{"n_layer": 10, "init_std_qkv": 0.0357, "optimizer": "cautious_adamw"}
Each number is 128 + 32 x the weight over the matrix's rms, rounded and kept within 0 to 255. Layers, rows and columns count from 0. Numbers have three digits each.

# layer 3 MLP down (transposed), 768x192, rms 0.0228, rows 329-365, columns 0-191
138145206078159111174100107101208129115157118119090154157133121099119082147161159071141194117122141204170107117149132159128104128157140075102088130154131120120183089156178131108107143153091128100118142142104141105149102137151123155106140150148170133171157070132097153116078103101141155106158113138101130072104117102116114167118115105145109137144123148158097072168117135142077154154116176118124124137172084152181144142095102126104132162126114135080099113132115106088155117169140120112167150164099128187119136133121114105116119111092144107140116137111110146110098103085145123121
142150062124130141061166094125133125144068108116166120115026102212156174091141155133118129095165152084133162176134121170112158124196061054101131127170083081169136153128086047170167089130097127108168128146107153088146152175144111106181069093134112092110125125126120128132118173178075106082152178179184147203125135162135181092071093143173229174104110201173134075141101117112112083046167166170119182096138145125089130138090091157140114126121068168153144088120159057131130082107136156088112103171155150060136074209142207136101107132098116138170218115125126130121172061175156104099
084162128078135120164099091156105121159054105191132174151173158074192156145103145169153122111153138109144119178153141094131103172106128184142167133152173092146109160107106151079096160108146105134125136104134127121132158109121069100165149121088118134138151168135128065106144135111139112189094098123126150160115137158106168202123080128143109107161103112154085111103154121163127120121123129154104161100128118162124116108139107122117079138167094129183126129141087092129083121113130071086173105068147193148121126161143147146167110087117119159148120138138157091115133143141121082133
122179146142149117192098114125123126135194045060153158164205115171153093125106156104101132086156078108092126076092149162113161112051142098165109116092138168101082085123171153096074190131116081144015159178099129126162156073162171155136133058119111149081162104132193082104123107102081178138111143090084098099087132128158153153170104110151147124162152144162176103094142184119084122089135114103056096136125133161103176157158072119084094184181203117168105182092125136157130151146095155135123149143132135138181095142069101151135127161129157119074076142096151178110115152131183171106
135153081124151110142085162180134183136150111162064077155135172121037178133068143086076225057174100101137185103110090072093166095191118123122116123136101151164117173143089089193122122074172089161174250108144168111158113098085104037071128136142095091044149099179015180068089151075125101130129133198159125139119085131094117095107093128088254114100085070126141156197136123122113066151114143189207143100179187121132093172065164092098109119111137130110191142086141164175178172197167084079228109125088150179137129122092099175159125141079137129170169093097079123125165108115150156178
131113093165163111148120114120141149097130149106122106121089162168076136085066168056062146153148168147133161094148120110131137140173085163151155151095167122167122132091109176127137111081089113120104099138123120123161167127129126112156105117161082150124133114080159108154076141107142154154145102120161109116135113206140112111074106137133121133170180107106134138092112121126140151132105159124141149084125095100143132164084135110167133149134149171175103166154107132089131152148158106101130072125129154133147123155080125131115132187118141044150154104116120087127110153138141144067
146045066062142105152131121153204127154131119174137155186065143149098137146118130185046140130205180042135148084116161141115121121120193130119144166174055141139125138166132081099131167179143085152186159144135149152137173131105137103113083120209118112095086089207053118139128125146083105073089093108118130084143076102210099160096087110124190066102139165059145139145162102113119136113088147125159189153157133155154145151087220176121070093132056095067079133095095106124116163111126170121197187108126157072078129104139184186156113111185171130087142093101090104134199121160049156129
113139113111127158078146135145038163135160142103177151194136086156116170139126130130124132116144180146134131133061131192146127191123107138121148146095086113142176162103130156094106061115110186101130094151163133123141154133147113163140120067090138184096169103039192173150141154182159151149143064187190135114195154159072121098197113105099171170125104145168136091040178083115181056114146065133144181151117100130038194111128094113107162109078120122171108073121148074126084167121103135096090101112130136120119038138122159159143076143119109181152185112137122064105080124140122077099
165184142144095102132126074160110139151143082197131103103152150127113132185129115080097149130127090119155157113130132178130122169160163108117100098125160126162094172095081162143120152074147132103131115070127178181121144122110156092068138049180144138162149166153146086146110156143112168119113120166104107177154140133113073144101135157092127139120097138170118139110129151119127115070092149127086118124143097126147133139121142109063176085103127086139123123100148133138119125114108112104128137101115176141100073099148105153182151138158168166111191128078137100121130127091132129089
140110098131093097156138115119162081133125133223157170156128065172157093184146100129162112132083124097086119113067132044103099103181126041113129112106070076139171082160206157091100180099177084202084185224089127142117117169152158130085129136189172097065045026121103155121151062176160112109102214170147161094174131074083082115152123226211091135102121153161174133171124108142091084092178190152140149106072109113135169146085069122076136166101092187096075132145151141105123053085117135106093144126151125173157133088122144173158138178114168105063160090137151110248196121134156110096
114166094099153116080120120159162139092159106086108112091152127143111155176121111167130151084088096171163126133127144105120126110109170124108141087116185155097081129156099115172121135173127123088088086115120128092152095113153167150138157098103134163139110070118094168130090092111161158068201141147153091101092153129146143082123159135119129175143087159099100150112123136167175167151206060105120136120128140157109121106130140121133117138127108123082156133075132139109142133158102207098133158075103086127103120140139149146143124149151139174140081142165145110108127093129113113120
161078154124147151100107095127134062185177150214104168158136094132179085158090212143178050132096140120117091118171075100116119136138140038090163074132092078153046084171220114140101142157141134192118181223134066089089058181080184112094176120191128151087033082125068168146111089175182120152174118089088155137098160068090096105100170206176089111068143154180163095108125109149091153119144137141129187093059094083131164209092136128099158147099124117078127141140146089106103132141103231126161124062132140052163086174105095188151110120146113095126142111152134110220207106158145192178
100120121143175132139111150125078137170141180100161138146071107121100149131170176096166100105159132131137196153068085117161117104118141144083111112160153111132128186137097100157146116118127122093144149130116110144164141153111092121140137129137070084137137113135130123153165145145124119107105086115166102107141133162154149150133136094125136127165108156086116133143130074092164121121128126158122115097174156147085126138121132115117138097136090074158167175106190059114119140119132141111140136136073164138107134103150113117157134119127133096114128144162151162076099185153106137126
152049199146142164167123082094141123128132206149096144188139110121151105086105120155112115185177131220207119160092159117162137069123091255112136139158140151122107101096172152114073152155075100141120138044110139134112112219229156127134094090090116082157090150177114195200123095057133109207161092121165137135169119166166087186218126157068110108150139141166073165125202083142111146133036137144165140171145022179125133116076127086174104117104129114124171128084146173108072113132158109082130094063127069129126136053088114126150083071185164119109117102072101092078151112116097101123
172072099134132180077152144099171114143087149141159167182154099168237084073127152136185138152059077125136155063080118120139089168176075037106167125128094111076109062092197162147190170100104145164084157111137099094107119104173129144071154093166100138097081142077117144095172091128124147114154190143161113139162156131094104060167141148141099154079167089211138088095126084197095138146131092095161178101053126099089170124110044124138188108077144087068051108170134112117145105143132126162134131175165109088179111207134116150136188158119179155072177122075135191211130129137146118106
096151089180175110167054063087135155104148086116108106194137157119093125122175110063142128072118102137055161131166175082126127092149120158098142132121145151146120123073115047098140140137121124152104147150115114166081092058145125129113161118158126081102116102124165072152055113092082143137082089230130097113088121167117128163155101157114186114184132116040105156127143176179122078190129065112156099142174098143206101134135129112138113091146156121129133096131165166100127060141166139130165131149125133200137161138153147115157147174162124188075108131136192174148143120119140119118
173143133124138139141079144092133129139189169109121117164154122116102125098158135127128135107163104096145159160101127150108143110122132070104146152149121149135137143078165160127102120169111152135133151106132115119136163152025123127122132156125089118119141099096145100148149100117156146160156111140114168072122102106138155116117110150095123112108089110151129076117165100135129104112141125146091138121159128141164180155169108104125141150114107079168143152179129129126130111146138104096117108091148115087090085110112195113153156147150140134096118135160130149133105154160152139128
108130131170142145129132108099166143131133131157162114137096168138165139116134138053138152081176177127141136136217144170131053105129143200088097193110151197097139120081127116090135116062177116090130074097137081106178169152140143078121132089175084120158145131130137172098141157083147140115119125073172168080136133153156108100163137150153136085115126165107147142144144123093139138102152169125135108179113113088119119169126108091119148112097132115086092111097149118088090124105170090122138145140121133080125144117145106113158130067120137114175115066138125097149103121138134154152
109107136161183124140110131079150134091195078090147146120179103157066145141118144125165085115157105148131159160109107137107140182102123160125139124098156191121156078165091120114089108134123093136126157202149154112141108072091128120207115152103148173125137054215158078079084117184083111096133124078105135119119125126172168103092115056151123082126116073076104144169150155089173129166154152157094106141122117131164076090089139155039126104167154131112152155097084181136142139111076114127148112131081210159071157106119111117169133143060114158166142157100166167122132122140107176104
096126154033103135077162111151106115122114138102178085129176129093135124143131171081139096166155118156074145118072165126075120156150134153131110145147083085128169177120153119080109138109125150100125121159126140136139171121154115119119162096134158195144181112164135072138142129127137124122121127108156112120141115148122096164161123089134114189105104177139080165147108152104141110095134143160136047134136125092192151157217088149066164127110141040112149109105115084148111154122169127149077129153127152131163157121119130112137138128124172163081132139109160158071040164118152102115
097140142093070138103133121089074167124090153088116132143215105124098159129120153120094145122093126106118178076086091078089127163105166133141145137113135175078072140130153149135130111078099123135130160138094146110151158134159124169151154092121125115052052057106107180119152156143200099139135142156171099107112138176163156147118125102131135112164126163163165157157086144142111123146173096120146134127091061118165166102132112084110100129115139078062165175154103179128134159138122161169141172101148143127129167136218072128120133127136127183074145122127157105174099143060138104130
124096124086112110076162170107101122151143146108151176101153115144168129144159100159155100131160129104131122149119141155132098131133112114142128128151069133150124080108182170128143117124141091072164147161117130093165131117149147109083177112146134163067050113129160128122170129118135167124151101131110095108089175119154086097119125145111100157112148131148106106140072095152160061142125123127088129101093117123143141153160115123080158089129111121112109130127129094109149092100110156153117147168130119140126138094151156121139148111128134151080147166140114135201109111131167191139
114125213151135153091126153136112119151154128126088145114103170090087135159093117092157121109186164138161119165117132079083119135132122092151142135138155083171153122109112108103132096140169184123157127132111139127179156097141099139123151150114188128171188135095123145097205108095093171149115103090149108159108143122131095135151131141106075135109084154156194145090151127114137131123083140123128099099102134109201138123114070171116136148067183144145111142121106154139142117168127084104118129093118123141148107141105091087083137116128124066135162151079101179127079145076153165138
175101164147117161130130117149143147156085180158139196143091150131076164059114094113145152134104140076117126087133109158131168097111097136145166093162132133100152136090132150134124101100133147108137099151188162148101160123125138167111115176142135124124093118144123186134093079149153124165093158167144148084087138129126109122165138126138069148126093125141093131068172124108166170113115184133161119168134092178139102120104134081156161157135128135126118099128143155121132141106155091098142124120144105111107122137145137171116082122110116059112142114148105136129091124115123101161
112147153135134131130138148173145098132190053071116174095088143157102159109125136129175183109151115143142095107073129077129161154122160081110106148110102112150156121131138079121118124150133158153177145113164137083091089190128132117087176184069194153094088090132166130178156144095133184181147119081055186149200133141125123117129106085119186138096085099122180114093146066181113161110087119103098107135121155140165119101154108121151138070135136109122124122112117064091149083192097149111118179145161159119132093106113091089081149170149169108115134138105154204163071087133110154199
127108122113118166131155103108111121136122125157170101137131104134097089084146125093139118115165180111136153196131123106133169172108133124144105119134111168154130130100120126125094128144086151097114097091151116143141112170142117169185057118174079173144126101142105110130146106135135077161143116149130148163204057117151112157106125131160096158113116133109175177148131130145124103093105125101118096117119123127193145090105089170130104094095138113094119112102090164163164113102100134134235139127109131118164149147071151177168125177106090091155124178094101103088118121112083169099
155116102123122132079165083083109156136105116174100109121162144198153104151114143108157103068131226069149149145157172162066154102092122044122127073178091130115154077023148132153170128113113129166148162084128123105108148175189035153103113177118089109095072146132154165145093112110109091133181140163107140125150209144168152174135136158131128081126128149122194090134134128077129085105209116121156125127047042141112182077129084129207079108146117102102119098157196141106094129103110152145106153155141129096141090136075150161157155136106085116114156086138158155181170147143107151141
158093141111048145152098141099172166130153153127114098104185104153100123169152126129111167128176088111111144129108065127091160106122125101138148095193169089132104119165115089103127127177090189154086153128089135151128122071136109122086112174133120145115091085105182106112073078192131129160079074155104132127112121164094134139152149099113155105118150114127093109120151140114142086090126128156156103111129175123152133125146136063143148150162142134176144141069126132157105157162130117110126106113124119097162132108111176128116143149176119097170117151132089087155103191084144101175
112092072134151118122129145101140114111160118115150115116145117082093102177160132153132134140134138102147045125050147129134126153144162146117127121141064108141156141151067165141166169146136106108135122083164076110117073144118041133125118150096142162149193151146188135116077105107112086142122143101060153107112140170160159138147120098179139165110091153188122127163138138119134161166095141127104104130165045073157110122132113154136170139134180173184106157090168124056164073131093124106134146186173188109122111129076204114117145129077080131104083122186132172036108107127166130128
108123081154118181078097118150033166127141146109114053128087136147130158165058123120130137167119173122080122178131093185140088145109133118122165170141219111131105149135092143078167170129113178178151118130116089107199150131126146098107109124097151143112162170093084114146109126126139110151197113144165075118155144161111128146116136149179158128135123153137093100159162090147162140127128081170117175112113114127115130038182157113112120133130148137188096140116093103140124124145174150124080105121113043068132165113128104086155157164110090111154118107144133073128131126101141100132
162115111126155117154046108126123168113144103143149094164129074129052150132113193046084175132135076052107152122098137184177167130135184158154105124154141115132079097144125113153179089069146034101103138168097080149171107109200101099119107101084130122094079119132132064134109191184070162094068141138112108142100150120158118147170140115177156155122170128123172105189132179138130140119193059151132122141128142094158115154118136142150157142121106114108155113129171119082129123125183114147185146146170156108165116138109155087114175143113126142142135135136112105050088119090077165132
160145047183118096151099073132073159153137165137192141139149112096105136167105190106111154143122105115112118108077182164058123142099129142116087144135116120166131132140080175080164147096125128033134152189061149151130155097100110090209143163106123202179136135130109067152166172174143140060185142188125081162099131228144136140055130089158100131119178186153143112172074097106144074068127120137122141147112099076150135123165100101112130116150143110156178136126084122125147133153097071145075143054142179170106156178120087193118154127105112145107107079116140083095125103164171101135
158154156168129092122137137091103160122141128166140128111169131146131141143088084136120129135154176123104118132133140176120140122135135109113158106153133137086175133108151144131141114118146102152117109096128102108084129105134137164106201110122148131169076089131166132083104050110123134088104137160130077133140172135160074119125125139152147104131179109094134162103162130138065128100157094111124089126121156138066122102122080123146165140084110133103064128120114127081169106191148177144179082105085113117087084109109156165138134129119081110136163156078172136163140155089160206167
090119194121122157153153105123123117152152134105126109067136155110151166147092120145129137122131106105147164126154155097119197108114105194103132175174213167111109216100132111079119083172129086174144105077140131127118100166114088168140082134142133112207193187143114138168109084173074106136140111096118120157154133105147142122152176121053117009127090145091122119078114126140104120073123134086133101127190135120097108158082175162134188160130186093108094126130097125137124169140152193121151057082109113150098193139080101144166156143115138099177094073088168103028147162149093101116
162150111134118171167145106096110127078174170105101117119108084123058115155131140178190163153124154120123136129139157137185188144131096095091164114121105126106123130109153109135149143182124108086114090089066151109108125075114128161112090174170143134129107105155158149150135093141128086152139141120092060107109139151090151108089138127064093136132102160103157151107102202082125114076176117093166162135141166148194141151082138096112175116114103120120121164122142178161115160095109177121108138157137143127052115127180170098126128090099102108154124160087145151125106115153159113132
104114104132136154062114160127130140156208109131118130139136108144146110130160143140117130124130161134111137167119116126134155131151128133137130103167119068139120129146151138107157094144101122131127106095140138132133132143105159141125124095112146141089171118123138106119187143126120131157115064174116117064124126138093170102130126122126160120093177171138105155101149154166114110111139116120110120104151113154134144141173160089203144134207106107112106122161105073137130117100092120084137107144092103108135108103145096127126154109098165137182119138129133138137147132094103120089
112144190134122136082132075148085113088135113138126172118120151134129101134113161131106136121160106147097107152187134133162123146145147105139136104116145095112148160133111127136137115152129129103132116083170162135151142088098144138122169139081097067183176189157119104118173160094120117110107108108151144145129067163172144142130111156076163154150082133092085144162186123108080102146125077146135155124088161079143109068123125120143137132136128150140140129093082180142134170121097093165134145134105149128121151120094107095119151124129115152165155142166127112078126083136156078128
# layer 3 MLP up, 768x192, rms 0.0452, rows 330-365, columns 0-191
126113083096069117095156166126134140153082167103077100125119092178129116168132119070098068051130096103097083213152055045140125156126134100136148081164128136112134069107172127161140103156113199163132127143099131068144082160136071109128163136124139133094125162149163162100114098136151104065198143168164126080080127183104136138091087153103145127114112177118141104135091080106123068139166127167157160109144142182086122140079095171177183143153131192098190137137179073013137143128155177159100162150188111119123073172146134121099100122131120084148183109051208131119116212113104080106
084161124140096111138119214110156156125126091148165141102175089111170184126150077159141131165162137106153143117113154102138170135161126132132136099145109095182144154163169108144118152178138138155139126140118137153102139147119118078096097092099159163122103079189135168139158113091167152095170129121151133072179102153065162114107176064130105098143084193148199138160156145192048163125127133122140154146072110117117093115104084133158150129117113116135184107102149141133160108098083096099133134091123159163158102148114160109141081124128185090137143138146125152119122072094139142105
153086138142153141131107170124103075128113097169158108149133092085105117107209128166152184101189096119106121150103085086158112173126158116109081123111131061175104079180147096163133165164107169130202137095154145122082067126207118118125143197123149120109080119145177093150133170133158074111142087167122058153105162145147145170109165134171132138094152097107082156146102078114113113164093125169081191079087103094110075132102070088127085080091149129092177142108143157143112096137189125125082129103126193163149123149115179178115116082119118116177213139137155101122167089097148150136
166053158077205161127014149158154140132179154152126194155160176116137156099141104161150177115096120093123074126125122204156140166166116063126161157133127122151089041166186152164166130162121087177160090214116143060128099134101146066078166095210118113168105125091132144166157069131164138103133149185128140136149085142134100078137154153159138068137117139117100081162120113165126115163188161175110144127152184071185142087070128124090147131138103105067064106177099055091172149146136120069120075089129154175147129125112197092116073086182154075135162053145115135175151122143106152165
131157143086152130156091173115130124115123141136194101132107099112152165120160091136108163122086135176127098116087163101104095121099134150156106182124146078085138103184108109151110152095138185130115191118150142065048135089123147075122195135113102144142155163115114153123166072142103122174141105118142063137086150126148070145135120193138069096084120102129133127146118092182096088154114131179077168105124139160123090142115141161119187102152091143162135119120146123150126154106122097150134093097097160161170110143124098152129073114116094098093132114065090150156185143120115146097
094200173110068130116061123104166090172108105191153146107111078100124150158189139169183169136154117165110083129089161127183173144099118138135111050163088144124151133144167134123153174103081102094107153138125134130166064117120080112112165125116128127151130168125090172109108038122112070173205198123138193123147105145112103170122116150162122102095145114121132107192061131165121171128164127134110145173087209176134105132099106106105106126131122123168115114108161069090164148123088115118117137060180150127167222101157144090070148101136119128144145077069125122131105090127156137076
204139061085099186136111137130143089113117164152151126096089163161140158112138117145097125094037067068134076086133076091154172138108096135159113080132133034184156149160167166156114142131092141102167116139170111135120157102150126145130121110120045122127127137075180145106069072109103143136131165205164128141096144078169070084193115147152145068113082180125116076120105137156112097092130128186118174160147131123073126164094110105161135131152137191149170080100180138103107133094136140141081154079155194156100145134132129118069090167076192142146133190081182152141108148139180107125
146174124126133161061156121139137105118186166179067177107105097195146111179126131112156159104147119083151137147112119168153082136127113102117160144072136090148163082148126152114154109122147187122138168141149101049104092105094112057136110127200142156078145147112105196120137119138152161149144141145078105157138119138084112066178140102120155108163116062092132151118108132147127130081130092146139159089116148106112104108112121114169085143162129105099092169151150147126106086158099198159070097071168143078149148168101103150050096130107096082136120127163117082106079083152084134167
183115161145131113132090112056179133163133099207174149099113150072152118141167118148115119185109077152109092101068150085111104193202164124164134182119087170189112086149145139061130153133122092191097152115125125114126143112091123114102069134192150107094106093173081164142136127170094124097122171157143115139146107136147131140106098154179082107107102072133132126157104121172157086124135167114125160130061132128138096165123118160038128149090153167166092147111169146126090110131098163045123046096095119145170165112104107164160104130069126137070165089094141085128186134141145081157
111167114143078106089179169106179131114088163145094136166133151153166146094093129099119121134097153105144127156101154159143098094143085162103158160097120109129135104125185113104114148158165148152103106112152166114149112140152156133051089153107104072103082069101091116159149093122088137092165102142153092169159083167088108133159119103092126152110163120097178085165122140134151142154123130117167161144132087137132164111139097087136107124093153124150116153144107139076076156164109096143112147080125163174103099132096085178069102114158134137135116172115120187189081131089128153127
183152124162145179149093189151199202155146162171144150129123134086161112143073098121122092176088115170149066155111090175197110156139129056091151066069114153184135111153133184115132097131130155162081157149106120075077109095155160136106190143139153151076086090076092140141101072150130097149122175139144211113138073078062129075121200111106107082170139109166130125074165067135172075124142131177134126090060165134132171140062092088125178077167120125119131136151136068100137094141120129106119117105095086123142141141184125134117111115104168146108098150106155215128169172126171126115
173091105141060073064087095156144077170148097114087120126165112105101106119124113194138158122156144163111119114170111131132152088131090061170178144090078111100137120154138120141142148126143158131156119113121098132118075107132110126084135108116141059163117116165142112108143108170105126144162140176099148129185164165081132114153077119136091157107150147116178131042140172183125148146095133135099183144131130165134089141090134143141119135105095105121154080140136129099142085111130087137128092144089085143113141142095136115154079155090115094165155110166178116108135104119088176118
105171118093135152122113156122179120109116142178126052139131191074094122161095061156176102068160126171072068071080089139113120171212090140146148071062102130144105164138121118114154187160091116100178148181212135097115105107166114094098153125167173138120091141175090166135062078147126129053179115179138177105156074090140092080104118175128165129113053120154155079096154115092142135095133107176114146169091211157137143149080089111117151077132097183086112082115181059054145153090146095128077163110143145123157165082149149140167165134125136142148167116133184102122171079114123159188
182100118072124140107161113053114143162131095095189101143077102136187156098118166084202139167066085100163136102111103107143099173223105129071152119148109102127158082102202108131192177135132155119059137135122148087111132095126107132080121073174101115135174149113098114163159077117180194110119157112138163163166173105085092072140210132148047139100083122128138131116133126161092051130137152171134087081125085155116152147058090127063176110118110099125116104144143094085185128075106157145106091144146153079143141084168184174113122161170165101085144142095154140100162174162107138146
099122091143162134113119106086156143083101172184186086147148094170128093040137074110118122121102146114120069072127079146171156102157152090148165111119127131101110163167098202144129159101107075179088179205145156132073076111132107130126068165149151054060121077109163143081142155134116091131185101122131112177142162155130096092139140112136132145121117074086070118116184155090083155182145204179129116102150124142126155166089112130154128140142129135124122118150131150085168105044127113101112085079186194116219134145078089135117122080146142081086124055139183119173184108118127108152
063142073098125130097127135100153079138113170144130130123094171142114103179147151149083090106122125107092083113139107155132134146109137151142143170134107088104098097166106135121184168132153177094129109109157133115105100131186106154162153113141180062134170124109119174109175156127111167153181150101129092169147158156192133081119153076152157153128119104129095158111131160170164154126132092111102158150081128136119127134079144166105100090138133134108113121103175087156120123127117124149114116125102159127178126145143149145123120131133129140095162097120125155125144073111157142131
201081164128172130119156161128145166135104106139147121078139085084117158145122133182115106112137157179089096093051170101134150150168155088107148104159118080119151120136178141119120140149171098186139199166155096107144065117119103149095116101155179135106157123166123105090103111141094153090155102119108088094121131142111179112111134107112145085096151115161105083144110166108153159090104080113169117132131103109137203063113102088108099093110108163089088120131128136120120114077144105077097111124165124118132158083146102123144118204192165151080066087167111167176202149086168096114
122105107115074101119140141121079080081144146132151129116079083095162081140118100081158155160103159144083092156091107146117086138183122165133131153162097044077116152117178132156122116121107171140083095159142104166048177164121117160123158127146139098087180125105116101148177119137095064125129142178166113159105121101113102100168166161143098127164083111106128128090147155087103157121166110160115158088117079117102104162119153110167095107139131166186073128150186137098074134100095089157138111159148091107186109116145112179157101137138084082146097148111094117129138140108130114136
164083174148095160127094175093102141153089122175144185106168084126085133106136138218132146135107135101102131111148130128125151109144147166153149095109072115095119107152116163104116102111138191124168171192166093134077105114140157109165142107140164097110122085148110196152129160109115143106175161132147181134167122100108114123155109195138151100121141102161104113155138082162124108151146112118147126098045131103102127080097088179114110099171142115165145081192141168107112080180074166090124109152089155097172130110100151170153126196168134100181119067191184141121105075158157170155
106116168098107088149088141076179104155105175116136181091154086095148167115161101189161140165091113199127136154132079157087095109100061153174171183117092128074156056130176155106151150138098134151120097138133138134129092114124168110091190126105128086096156097163068127103099108132126130097176111136179161111128194153099173073187152142152121203152069093127155152160061129129117149167188121105152103134142090158074123141128073072168132100085108086117197107163183129112142085100136078175135126153139119113129185147124133115019171117160076123125128087133172135161122098082178132110
153112085070084143117086132054190173163103158175166066099051137136162148124184118117140136119134117085122123109143102174143127115091082151067132103086043129122096119118164140086176152130130111104140158196132130151139126129128185119104147158165133115077152133159080158092188150058124086089141170099187133123115170161081050141186115148143092138084099088100157090173122086135125154124190154107182115124097071131169157152131123105032094116079120117121123167141163121116153142170077135153160188133088206126103174173136151137124144131122118102067123112145183143170084140108155152203
108057100100084105182154123112093152075152145162091171139105177115133151061142156131172134088149104109085142157101090152120142162111160133192107104167117076143090115150159132165103101138124148125127128144201137116159188093166096173168089101173099109141129134102110158079163140150162180091114170112152085101149099109092122120173104218106080098086114115152129103155158104171086096102146133124098156123070113162087112093146097136106131171119173113119157128135186161109079085139095166141058166129108066074145128064081116151170127169129123116120149113131138146159186174153115137138
105199123127164145141124114123163145114135142127159153100163090141118141136116112112114130114068116152133132142128106095079086141176097134164142111100085106192145121119127134168101185159128115124099116158128069115150129140152123154099171135151104129094153132137138074130176160170132153083104160161170099165193131141134167124078123121086179091149123184136092084150173094191139066111144148163042195092067160120136088145106118122126141116100095147116100145103118101155118147185098143156105095138180114130150077122111177089110134103120151113126114146119167127119151156163136111119
139165045143154121108152139106146114129125117109161127149165088130164175123074163084099118079154093096157098169142127183116098125141163095145145171192137070124153166108139172097161118102142113137186161095132132148121143103096170155154091135129080072093147126111168143097109083117069077156082108184204076140115186157141079145178156133140131075156152196101109116138148125114141062083158197151132212162149164107097168132113132129081161118181106104086133163151124102150141090112168134129116153107120152146168149093108110145154145117123134132137104140143131195144154122149156115060
125120091085111072174120114160203107126120167221151117156066146117095137143114100110148166105135153129169085120138148084195071139100100117171125176104148169115139135138170143104154143185148094075115105143128082163127150102115123128059107045153144117076150114123063162144152165141144093166128170106148113128178115140159106134116082142108144134155131194161114082078155139172073124111142119107171178094113113128094121178138121164144115160097136162133061135128136146094123118103157158070125117156148104172141124114081139149124130168159136131180161117067122154161101086144151110157
107141157135055098126127114130084114080089048159060138101127070146143124070176102087162178121140057114142159153160085107125131152162083088134133124168126017091157112122156168162166097121128125177167194097182145075152134147182120138097162150160172112062110094105136150078111152177151093169167158207127175047089154098126171152172127128145107067165093137100185085095106047162096132142215108112153159140078109101132141094114076105199166113132171163159154112124148089070165138142115115188120092168171142147147123150175176161135096120136121133121172125179182115178168147119108107095
095134111133099129112103156062119100125080078109139111123056183098129132152111156128133074089110072174167145154148152120135075133167188143145102163140093139105137114086126148113118114107086133144124101171126119149115128098130129113172104130165113102157164160123080158153167111147112167102129131130166072112089147110142120144141099158099138138078112139142173142159182163133126153136135097102096182140139103162123117074117127167121107137112087124135098134151175140120103115145111163134135131172113166161097141161093117172158155137135206125081099155090111185133127101169174097141
184167049085126126166130148167148146115141136141151119150127078128162126144162151134086103094148144085119161157110163155176151066163147138110177060092099125112098125127114115129115121127118102116118134159148166093112102115151124090114130074160173088083157095117103132051199175080082122140135112123193076074154084148133121164127151191140127152120106149089115175113160116128139055078108114141154165152141182109146144130116150134147102159127139155127085130133139141157119098143164142112060190087139194104151117122152109172083136103134192119066120097178091128110150125074166110146
209102173071117162096143196121120109156095049107186114138139134131120165084166106114117106074099155175133162138094128085101125085178148136106124106155111109152116122157175152152114198127150133154141136094111184097110060146163074091128139129174104076103123083112138132114140125150098120091083156101096171151084121124158112106146144100156158119143152136153134122143127171093159140166156170130122113165150110111174185088084128141151147156174108159145183148113092144090124090104108153110120132159083199129156118110128117194173115140128169127109091127121081142111125114154175096152
142179107099080057081143110096134132206103096165132186143081068131110108090120137139113109134131121218184138170165061081149097100156142091159155134082114156186148133127122090152127107163133141159101173096161112129084159076105179109149142162126173054132116172162081158101125163129117099151162135129117058143100153148122057079088157140123106166114100090181105143117126113154171099127098106141125121140174169121090123107107125103143196124151133114104102136146192181137097124128122101155114105125095100117091135173116100199073084134109184100091155177074109124143156124177119099137
144134079130081091138097127093165060155151094191093149148148120177171133110129153112166159140100125110158137175179131091142113188155108083136174100099110093159073087200144142148111186175136076089192071092164111089130096094137177083094161070115094153078145104090081131157163167161142078132103164126129096129112117124127087123138130124138099086098106194117154112094144099167107156128100130137156159098074153108115095120171092189096180113100101100104088084095151124128089111184101145136133111097098117136099169144114158201077123125072193119157180102104094135132145076088109147111
153119143107071118151069053142179154123158167122101208076145164165130129128132074107156146103090108108142108142115070107117050151099154124081184096115056070155129128161111136120162155147121127188102182133180167101165111058069079126084148143175152156145126171120086145088141066166111181191127145182180061136175075023174067070150121133176101138120123107108121175162078145132137140151123162126147156096041132131133150094162082157142175198161176166117121096107192140135116080092163179157106115144107084101083099131143160158159115101116153080068093163163130127119116109144101137148
166086094113073154130174158115147101118094099171177098146089076165086088139127139089180153181056113166151134124090155053161099119166096114122116145165087093140100142148152095168093174094057175106134133142147114169113174148153100099153207142149104158121105114144073151080145131096151090098116174155095147133135106136097160082111145093146120155114101115099186168104121111105121126162181172185089086116137119118124145158138145081103137113112114164121183125122161170185148098106148146104110157102193166106156156095157147131138140109166088167078133133168096147191107077117171104128
171184095125132116117122089116149166202094099138114160169072074114157087133135174193188132100141069094143119171152124134094076146177088134102115148116095090109159076120184154130109147159117112128123105165124089104150121049090091150109106131111103130126108148060110090119138120120147163105122141150197132091084119160117090114095114196102019151098133163106151076110162136129169050146076097162088159119134088150098114097102100113175181141101097107104083106122164151120079143124164108144123144137074161113113113175184156163186162120152149073136087128123147197120131180183145164107
093083102070151074138084144148148160147097105122142087085117166093120164144108145114151150089123091119099102085159085137158175100074143129103124136107083127119113129122088158132150171109148139124142110112152127174101076117148145117154132095138104142173102156095122147160096100186150152090117124097127176205097151106111168132085150096159113116139066117155132128095135090145160180148154091184114145114087147100144145111140123152118074131176165114140127071138149149095132156165164131089104173075164133091152134156126140160131126158111158168075107150095127131147126123141177134112
095150160058065086118178126129124095098117131105124124114167116172143074073162114119136130147080140141155116095143128142137107108132141105143188129090092142147139105127124158136132113136168169111150161131182114157126151084121164170131095134125159166102124122142129131156183165098098131159089136149136127143148164168154125136142150078188075093052134116181112093155097174165131170104094135096112105153125129153110140135107098107084171165170129145119152130168126066145139094118085120136090127119142158116156120205180175126098086115137138051135123137128152094099117120186081136130